Part of a small language model's weights.
Architecture: RMSNorm before each block, rotary positions, no biases in attention or MLP, untied embeddings, normalized queries and keys, some layers without positions, local attention windows, gated attention, exclusive self-attention, value embeddings, hashed n-gram embeddings, a smear gate, an embedding shortcut, skips across layers, capped logits.
Training: a variant of Muon for these matrices, 359M tokens, 11937 steps.
Each number is 500 + 25 x the weight over its row's rms, rounded and kept within 0 to 999. Layers, rows and columns count from 0. Numbers have three digits each. The size before them is the row's rms in percent of the matrix's.

# o: layer 6 attention output (transposed), 448x448, rms 0.0584, rows 258-263, columns 0-223
# v: layer 6 attention value, 448x448, rms 0.06, rows 259-264, columns 0-223
o258 084:489503472443482495471498520496466503510509518513476482494497470533488511464518521489514463476482514500529526510499538544501473512536473514490493474495534513469482496511499489503505516523483498477495516511507464485465472495491504521495484496478516510494496523474544533495461513513549483474458495455537470518499504507489465535465480510430518456496515477528523482483546487479533503456476489512480495495488491527514497490531480499482519490488495531514494476509527510502517471519530468511506568483560517460463462510499495507484441494471452481496484480516464491492505485500497463474510481460526531514516489500493484497493486482513520592526539502501467502514528504481487492538544
v259 098:501526515487518489520503544515513480522519528526506530538507504494451470480527502533459455491505514499548511514542494512515543459470491544543476481514490539552511496538527465480502491474507543495495505497518491524512490516511515520458449487459496507508479494459539509529514512530560529541516536468474516541511496500507488545457490499502494491470488491465517507490497439480516493498488501500475501503520521502551495497454472500495477482503537462508552524477499488438535506506518477484484483472496529501459495491515515494529496475530526505519457513492468478475479508503451505511528534497516468458470527463528503479541482532476504469523538500484528527480541543451507443484480
o259 086:526459543494458475458493534535521498486505516538486480469508513536520553448488550461493496499501483439513483489534483485492488486484494514498488532536518486499464528479518506516488491512504488475518480515439516512521530515488490484480500522552558473517495470494483479525504496454490518466476491551533516517513491559484504513525485503483556487509494503512504485537514508493525501542492510470498556506572520529480500531440494513515528496481492507446466484457475498466501528492532462515532499504489499524473517534508463476506531510503497548516487504505526512517538500487519472494498505481463516536514479545534509528559497478507518529569507461522463485494522443478505505511528
v260 104:497523483469527514493507507570516512476476491509485459516556480514485477478518547487522476499534469507484522503512524512482503552507514520521537517528516474483531515497479492496496523446492521520458512540523527518474504515509552492457477496520513494507464467488503476495483519513476502506498507500532469526479502481502510497484494560509510453498518559463522480471505528474517507503543483515494529511513487487534491521507464502504477517508487451505504491513508451482493525480482445552510506557487530506530510559469501450526527510457489492457500534483504476525503483477498479572517501478476493566504529446530452482518505521489527517453505536513513510485456467511480514487524
o260 088:509507479517506446492494470547464480526546502529476467479501505521487504520488506490518476510488483472528531480519524503527504493522525461504488472493458494483514478482498486493518482521481528495536544482516474459492472548472499497485507505503447501482515532493504487506509513537507512481589507498460479513486467495509501528468583502499482550492511488501455532453496506515477459516481505510553507491482529480505507518517525513490478485457540543584482491517456485509514466508497572476498543534483469502498481490513543490495478481562477470489475518530502537502476498501556479464495508512475478474474489503511504516517532478447491516506515499474490544474483492533476517523482
v261 105:497515522482464494472501501526480490500520478457480532525488522532509486477506497507503533514506500483436462460478509481508542573475455481518509452448480474415519472567449449497512501465495516528483522496485495472533550505468505552475483454468552483507460529526509496516506502496486521511526481542539510469486490488497519488478500498506498496501539503500471539517512531481494571496509478498496493528461514486493518495473488496478514496517500485492489498528534465507492451495532508497489509506497512530508498457562505494501459490543476548484485505497516485516460541469538532504512505463518514457516501532510480486512521485522496499544522469521493499459523503545538499508507
o261 089:504458542495580445539466498520502496501502493521541496522493547454533499503495528514508534494494514496492524496530474486511509540529500456464547527467554520525494528507537462484484513496500530527484486499485475488498483511490510486525478495482454457500539552510465521517494465501458484503452542513508505470512512506506513460492488510532512513485493447429516528497515483539543440473487497541498480468524503524492520482483522469523475482482453506478490501505456503478489507466481516499438482500489479462509521506487472469516518489498502535502493485477538547520535499502506520511493509550516475512475487492488544511479481514496490485495490511476529537531491459499480551493481
v262 101:456513475502527482492485516474500521503488527492486553489482523473518502523519498484500491470468510499465513513500535506479534487499509508459539507462514531449540480549490514533550491512486495474562492483475507498520508508491464488482505451473487530528490562517480508530519485518486505491546523502487480539476529476535526522489507508454503507497527491510467504520519472520483524467521507499518521497524473534517512466482483518470535497485479514467539510476516535497529516506512491504534506497501507500484495487525493451515485504483500503508467543474540505481542534459537475559507535514512550543528505496535514531452516449486457471506489537468474483468484498462519492447490
o262 081:508499497527519484485462499491499540520464530536472523469522480500530488494484523520468534503515487485504531499493516491518531497499498482552467452491553458507543528461474529495525479488510483472477501465510569468505543492506501520463466544461458510514493510486509468518500509493488479486496484508519469523455486545464499477542499511470468501509468531502527489466486515542504469513506481535498520474488529498528500527479529493521518483514531506534493523480495515509495502524512462439481471519500536509505472493476497490473444512487519492496482531505519459481492473506537495534523503480465485562528503563478521492498535505467510498518519497494506513468535515485508450469454
v263 093:500535500525508534512509501536502541530474484478489526495494455499521501499532495513442499510490474473518496538474478529519514484495482520485483452508540511516482529464437545491545469538503415543513517492477496470503471504522504483505513488493515487502530472521491490484490543528470540522476473517476500455516506522498506491484534465483483556521510524487467461491454517514524495526533545516527493499507493516530500523493514494522505426503519506539520477481495481527526473513494497531495502566492500454542492475511505506505499521527512468470510513468528524493503487484470519492471481473505536493511455533541489492464490456489502494456431533492481559503507528514472483464445
o263 086:475518497493439489489553499568479494538493520531521500517528473490496528493507593490457505465511518492532484540507512522514493510469485503510476517536488483541494530525478480449480504489497520470540477507501494514529508510543455493498530475489520509526481539487469491499499515481481466489486459510531497491508496455532489539475524441476515488477449490446482503477486500488467503500506496461481477518460483471527491509468477499490528486468501530471519503511476530515470493526473492529538505483553475482488498497463544479525464513487483496504502480484505451455505495478524452475511526489466493541535507513502494539462492501525506518535517492535480529523492537499497533485528
v264 104:489492482497461550515500488502543510521531527540496471512518521537448503522503492454503488505511493518514491479527454491546492507481512502485512508501472476546552484522531524539468530490508452468494466542500442478488456527478507491486498501491533531529480489526496504490480517455535518475457481507534501465489490506485502526510492483483515490545502522511488501511458458494491498571491543465511541539504455449540485498481472513503448442491529532518512505481533474498526525495516520490494482475498503488516493537471498529475490531488520486503468484448490501508489480485482489536478505508480505501468532506540465506509512509497508509537485508463469469450522525471511475481536